{
  "hidden_size": 160,
  "num_attention_heads": 2,
  "num_key_value_heads": 2,
  "qk_norm": false,
  "bias": "qkv",
  "init_std_qkv": 0.0372,
  "init_std_o": 0.0,
  "optimizer": "ademamix",
  "lr_head": 0.00335,
  "warmup_steps": 364,
  "max_steps": 8855
}
Each number is 128 + 32 x the weight over its row's rms, rounded and kept within 0 to 255. Layers, rows and columns count from 0. The size above them is the row's rms in percent of the matrix's.

# layer 5 MLP up, 768x160, rms 0.0997, rows 629-648, columns 0-79
size [104  96 109 100 108 105 102 103  99  99 104 104 105 100  97  99 101 105  96 115]
[[147  96 148 190 130 149 169 112 147 167 144 129 129 146 172 168 152 157 101 117 166 131 143  77 120 122 143 173 110 135 126  56 118 125 208  88 137 141 130  71 117 137 122 190 124 122 118 153 236 150 143 123 116 141 172  70 166 107 161 122 127 149 129  70  96 138 125 149 126 135  85 118 161 134  77 125 140 189 105 123]
 [154 108 150 157  82 157 120  81 150 180 184 158 139 121 114 106 153 185 145 109 110 158 137 116 172 106  90 148 154 120  80 100  98 111  65 153 102 130 146 162  71 124 134 151  92 148  79 128 177 141  97 120 127 136 117 126 101 111 131 151 201 143  89 115 159 169  85 163 175  62 111  84 103 130 120 177  89 148 115 133]
 [108 151  88 117 118 108 116 146 138 122  91 134 126 172 121 203 165 171 111 106 150 101 175 120 119  97 126 120 123 117 103 129 131 117 214 141  65 133 149  99 140 158 144 125 152 161 119 178 139 189 106 146 132 109 154 151 107 160  91 130 117 148 122 128 189 103 101 115 134 170 128  98  91 120  69 155 176 161 146 161]
 [153 118  79 124 116  97 109 163 116 180  76  89 159 140  86  88 125 155 158 116  99 121 144 133 132  57 154 140 196 105 110 103  83 122 139  47  82 127  77 137 133 160 111 164 137  61 123 182 158 114  64 178  97  97 113 175 102 161  47  88 118 141  96 133 115 103 153 170 171 143  98 121 135 113 150 109  92 117 114 156]
 [111  98  91 171 114 141 142 104  97 137 156 112 105  75 107 132 120 133 202 141 110 169 102  78 112  88  78 140 149 199  77 128 167 134  94 130 162 101 101 142 146 128  81 138 114 125 124 154 147  90 145 115 152 147 131  58 118 134 165  91 156  82 119 128 152 119 124 101 145  42 104 123 208 147 203 153 133 160 163 126]
 [162  94  80  86 114 171 170 130 138  92 112  99 163 135 127 102 182 174  77 182 116 143 153 151  99 110 127 159 164 114 131 139 119 106 137 115 170 151 137 126 103 112 127 135 105 122  62  97 139  94  77 112 120 136 112 161 163 105 160 104 133 122  92 143 151 137 162 103 154 113  90 140  83 164 121 162 145 107 132  83]
 [149  66 110 119 110  94  82 149 144 129  75 123 123 159 150 117 202  80  59 164 161 121 164 186 134  91 151 115 130 109 121 104 142 134 126 117  82 105 160 149  77 103 106 146 140 134 152  92 162 152 144  90 110  36  93 109 127 157 188  89 140 138 107 136 152  91 110 135 107 130 112  96 100 169 119 127 145 141 118 128]
 [ 94 151 148 141 131 179 165 107 150 158 106  91 113 122 140 113 115 152 118  97 126 199  89 140 149 147 168 188  58 113 181 147 107 137 131 115  55 132  77 135 133 134 122 162 120 111 150 153 145 146 125 147 148 102 170 178 111 144 144 195 123 140 131  87 110 109 151 154 151 118 105 121  86 150 122  90 143 150 180 135]
 [169 152 100 113  88 158 111 138 133 180 141 103 139 201 114  97 124 133 110  88 133 192  95 116  98 110  73 115 122 126 117  60 109  98 161 161 127 121 137 134  96 152 129 121 139  84 135 103 190 122 142 153  99  84 114 148  94 135  86 166 118 147 106 112 127  97 138 150  66 117  97 210  86 142 121 130 174 164 133 125]
 [167 174 152 196 108 140 181 108 125 178 104 106 139 134 142 117  90 170 119 142 104 179 108 105  50 113 156 149 103 135 118 167 131  94  98 149 119 168  98 112 155  97 124  89  84  91 158 169 129  99 140 150  90 100  84 169 137 162 126 159 146 121 175 122 140 120 139  69 111 118 163 122 139 168  85 116 150 107  96 100]
 [115  70  72 115 139 114 117 190 112 139 122 181 103 139  64 134 101  66 124 152 196 113 141 104 123 122 114 141 128 138  99  63 101 110  94 122 119 178 155 166 104 106 122 164 108 137 125  68 106 135 183  94 158 122 166 188 154 172  65 183 107  96 137 191 137 109  88 150  98 113 120 139  95 127 124 121 126 154 148  82]
 [115 110  46 116 103 129 106 129 139 126 116 150 142 149 107  83 124  91 176 146 164  81  96 163  76 100 156 113 128 119 141 113 173  93 108 157 142 105  99  82 146 121 110 165 130  90 113 182 151 143 161 183 118 128 168 150 151 108 142 176 158  69  67 149 120 100  79 124  73 163 134 107 130 159 146 115 152 175  94 125]
 [109  85 154 135 110 114 106 152 132 106  92 105 185 110 131 155 164 106 120 110  84 154 173  82 127 105 133 124 147 118 101 142 147 113 163 107 127 139 131 171 139  50 130 140  91 125 100  93 123 152 101 233 157 130 170 200 167 132 162 123 122 122 105 139  94 109 147  70 150 132 127 135 135 215 100 134 171 120 173 191]
 [117 152  63 109 139 135 113 111 121 145  84 110  68 168 104  90 186 166 220 169  88 136 143 137 144 151 115 113 124 142 156 100 195 115 126 107  85 140 182  93 120 180  88 161 156  68 150 102 101 134 139 124  78  92 149 146 116 191 132  86 117 106 114 152  84 124 122 129 146 140 111 100 168 183  68 147 145 123 167 117]
 [122 146 135 144 136 131 115 116 199 110 148 138 129  91  22 163 103 146 112 168 109 140 129 149 164 133 101 115  73 165  69 131 127 126 132  86 124 148 126 141 110 156  96  85 118 183  66 205 136  53 180 141 117 134  91 166 108  84 145 105  65 130 144 113 142 106 120  89 169 124  72 139 133 129 107 168 156 207  96 167]
 [136  76 186 157 127 128 171 191 156 135 127 109 175  89 100  53  92 152 125 158 100 165  48 139 121 128 116 162 155 153 135 173 141 114 122 126 124 129 121  85 141 145 103  80 188  87 105 172  91 124 123 126 173 118 140 110 188  96 120 161  38 112 149 123 154 113 158  97 129 130 140 148 136 136  78 138 152 149 166 136]
 [ 97 111 109 150 134 111 129 164 146 197 135 112 119 205 116 169 111 127 179 101 128 174  93 153  99 144  62  76  95 117 129 112  88 102 117  73 135 125 148 150  94 152  99 120 130 140 109  81 143 113 135 182 171 150 114 172 142 163 143 143 105  92 139 135  79 132 121 123 156 117 162 125  60 129 144 145 113  68 135 124]
 [160 148 153 109 132  89  58 124 133 115 113  92 145 192 150 107 122 172 100 124 179 162 145 102 133  80 102 114 147 170 104  99 163 122 181 127 146  84 116 143  98 103 164 167 111 145 157 101 124 122 133 138 134 130 105 136 143 145 114 191 122  73  77 164 111 106 102 156  90 100 126 107 132 148 154 109 132  49 112 166]
 [125 149 152 136  96 102 183 107 131 166  96 125 147 147 134 118 137 163 149 179 159  61 210 121 105 132 180  68 121 113  93  75 137 121  91 138 185 120 135 145 141 142  84 162  93 140 150 131 158 129 199  96 153  97 108 104 125  71  74 145  93 104 110 128 164 166 131  60 101 148 144 165 145 142  97 189  89 181 136 100]
 [130  91 125  97 119 181  69  95  62 173 113 116  78 107 116 110 111 141 103 143  79 130 144 156 134 119 142 164  95  99 181  93 200 128 112 100 111 100 165 143 130 207 112 179 128  92 140  65 163 131 123 100 144 150 133 122  83 112 102 182 163 166 158 213 118 144 120 131 150  64  85 177  90 139 141  86 142  92 166  80]]
# layer 5 MLP down (transposed), 768x160, rms 0.0803, rows 629-648, columns 0-79
size [ 94  97 104 102 106 106 104  99  98 101 101 106 102  95  93  93 100 102  97 109]
[[168 104 165 146 177 159 136 106 172  55 120 124 119 138 143 146 212 179 136  78 127 139 160 117 168 142 202 179 104  59  60 165  86 181 122 101 133 151 117 164 125 130 122 148 164  87 154 108 135 140  98 113 146 134 164  75 146  83 131  76 110 167 106 134 120 106  85 101 109 177 135 119 108 136 118 106 162  96 117 128]
 [100 135 159 139 143  53  98 170 133 145 132 132 156 115  96 135 124 180 108 101 144 161 103  73 128 115 102  73 129 149 113 172 140  88 114 123 112  85 109 162  57 195  63 111  87 164 134 135  98  94 119 117 200  78  90 123 166 116 136 111 118 109 115 174 114 144 151 120 174 164 125 167 123  94 177 124 131  88 152 145]
 [155 125 121 112 151  92 133 125 127 105 147 150 190 132  85  92 154 165 141 197 158 130 107 108 116 190  75 152 136 106 149 124  93 134 133 139 140 124 117 116 148 115 153 182  97 169 175 112  94 135 101  84  97 164 133  80 128 118  97 149  82 102  87 149 131 230  99 107  80  56  88 206 103 105 132 184 126  98 111 204]
 [137 149 163 141 151  68 134 118 166  79 177 145 138 129 103 151 161  88 138  58 141 101  89  97 167  89 183 202 138 110 156 169 109 184 130 126 178 117 140 119 143 187 134 102 140 154 122  90 141 129  87 144 106 161 165 173 155 165 186 172 108 139 130 133 190 115 118 137 100 122 107 126 112 159 124 123 179 154 155 105]
 [118 158 113 133  64  99 154 124 127 173 126 149 121 150 127  62 129 110 166 115 135 103 154 127 125 119  90 151 127 154 144 135 129  58 164 129 126 122 172 143 107 126 110  69 146  88 145 109 143 171 114  78 166 155 107 105 151  81 149 117 168  87  94 125  80 155 189 137 149  85  99  98 136 108 182 123 115  57  80 122]
 [145 154 105 123  65 132 119 132 113 123  96  82 133 196 160 187 220 141  63 113 181 193 143 163 170 121 141 133 122 161 146  99 136 119 122 169 142  90  95 135 101 135 128  98 129 147 121  70 182 126  82  69 116 134 126 138 177 115 132 114 131 184  14 141 146 144 172  95 186 188  92 134 124 146 109 148 134 102 187 125]
 [136 166 187  95 134  99 153 152 159  96 117 100 159 118 182 131 127 151  65 127 114 158  94 186 116 152 136 153 134 133 143 131 115 130 101 112  70 130 150 166 186 154 155 165 155 167 173 153 160 124 132  73 135 100 129 162 138 127 106 144 129 100 132 125 126 140 187  96 146  41 157 100 114 110 147 167 105 152 140 135]
 [175 127 134 140 123 133 132 126 158  86 101 118 151 111 103 135 138 107 112 135 131 136  99 120 145 150 152 130 102 116 144  72 127 152  65 163 255 116  77 137 108 143 117 111 126  67 216 122 139 110 113 110 131 163 109 104  80 109 126 128 108 126 127  69  85 159 147 160 169 159 121  92 109 178 166  96  58 152 130 100]
 [141  82 161 103 156 116 105 157 134 122 112 148  97 112 151 134 126 125 139 125 161 126 143 121 172 145 107 136 185 141 135 158 119 130 131 180  86 124 134 155 148 113  64  36  78 138  99  88 191 142 163 140 196 178 193 141 144 118 177 160 132 105 114 164 131 157 117  93 145 156 126  65 142 101 117 154 145 154 131 117]
 [151  99 166 154 157 135 105 113 150 132 144 129  75 116 105 141 127 148  94 152 136 125 135  68 131 114 124 132  99 142  94 182 123 200 136  99 138 120 118 101 107  27 150  66 109 150 187  69 164  91  92 196  98 151 117 150 127  98 117  83 144 127 130 145 118  90 168  70  77 194 160 145 148 109 115 143 117 102 128 140]
 [138 133 153 158 127 102 108 113 133 104 157 124 119 126 146 128 129  67 113 140  88 120  89 123 117 198  85 134 155  93 154 107 110 166 103  82 163  77 189 128 167 161 106 167 164 132  93  94 149 164 159 103 132 182 130 120 150 121 142 113 106 185 133 119 144 159 120 123 163  87  70 136 125 158  95 119 102 153  80  74]
 [159 140  91 146 104 117 136 118  97 105 142 126 111 125 139 168  39 121 133  82 126 182  95 146 165 130 102 117 132 169 157 178 143  65 130  95 201 113 124 167 121 131 167 157  65 135 103 106 244 142 162 136  95 144 163 127 144  62 121 125 128 133 106 118 139 121 128 140 127 130  95 127  95 140 119  66  85 141 185 122]
 [145 176  86 108 123 137 139 161 114 122 133 101 134 154 142 124 107 126 218 120 123 140  98 109 150 129 144  75 144  83 153 110 144 131 146  90 156 172 133 133 119 136  85  90 148 108  73 134 131 165 130 127 131 156  73  81 149 130 110 178 117 144  99 118 131 117 156 143 133  70 110  91 148 167 149 100 104 182 182 131]
 [161 148 100 129 141 180 131 136 146  96  81 128 157  96 117  93  95 122 110 112 105  92  69 128 103 147 125  72 118 102 148 117 145 141 125  92 159 177 138 131 210 109 171 141 147  56 172 108 124  99  83 142 194 139  83 177 105 150  92 135 121 127 137 147 122 150 102 148 200 173 147 166 113 144 119 111 130 148 198 132]
 [157 122 155 104 147  98 101  78 101 120 115 157 115 114  90 112 116 188 100 151  74  87  79 190 136  79 104 144 129 159 132 127 132 203 152  87 126 165 176 130 129  52 130 103 171 139  96 121 131 110 129 161 167 132 152 147  89 132  86 129 117 158 164 132 189 161 164  85 127 102 130 128 152 128 155 114  74  94 176 167]
 [156  99 151  77 181 155 108 162 203  65 135 132 134  96 153 110 124 134 121 104 148 142 122  87 133 128 144 123  93 148 115 160 115 205  84  85 143  72  31 131 126 159 110 153 141  81 169 130 147  86 120 109 166 105 106 124 147  46 138 128  92 113 154 142  91 152 101 120 137 104 143 151 124 165 139 133 169 128 109 111]
 [ 96 142 116 151 133 123 132 148 149 104  80 117  99 140 144 136 131 102  95 163 103 137 149 114 119  81 241 126  93  96  98 145 153 148 114 114 136 131 123 159  80 106 150 117  64 124  56 101  99 124 124 150 176  45  87 169 133 125 107 131 139 190 123 148 134  84 142  69  99 152 140  99  78  95 156 131 117 195 109 106]
 [149 158 137 117 142 131 155 149  98 163 138 120 179  97  89 113 130 140 138 110 125 108 128 128 127 170 161 104 108 143 145 156 174 149 112 131  88 143 111 162 172 115  17 110 188 127 153 112 184 102 173 144 210  74 144 128 174 116 104 174  97  95 132 144 118 127 153  97 121 113 138 107 128  87  69 163 121 150  81 143]
 [120  92 184 107 138 150 131 129 119 111 131 124 110 166 108 125  85 123 142 105 152  86 132 129 121  85 155 147  96  90 140 171  87 147 114 113 103 123 158 117 196  71 105 144 153 120 163 138 146 144 133 121 188  96 126  93 143 137 102  57 159 116 121  96  79 117 109 139  71 183 102 147 127 149 118 108  87 172 132 117]
 [153 111  82 100 121 156 120  98  94 129 162 107 139  94 133 125 141 106 200 100 140 140 118 154  87 108 146 185 109 100 115 172 124 112 166 143 142 167 100  72 153  75 111 112 145 109 111 109 187 194 157 152 140 119 113 118 207 117 161  59 109 163 160 138 121  94 184 126 162  69 124 140  74 154  93 146 125 100 146 100]]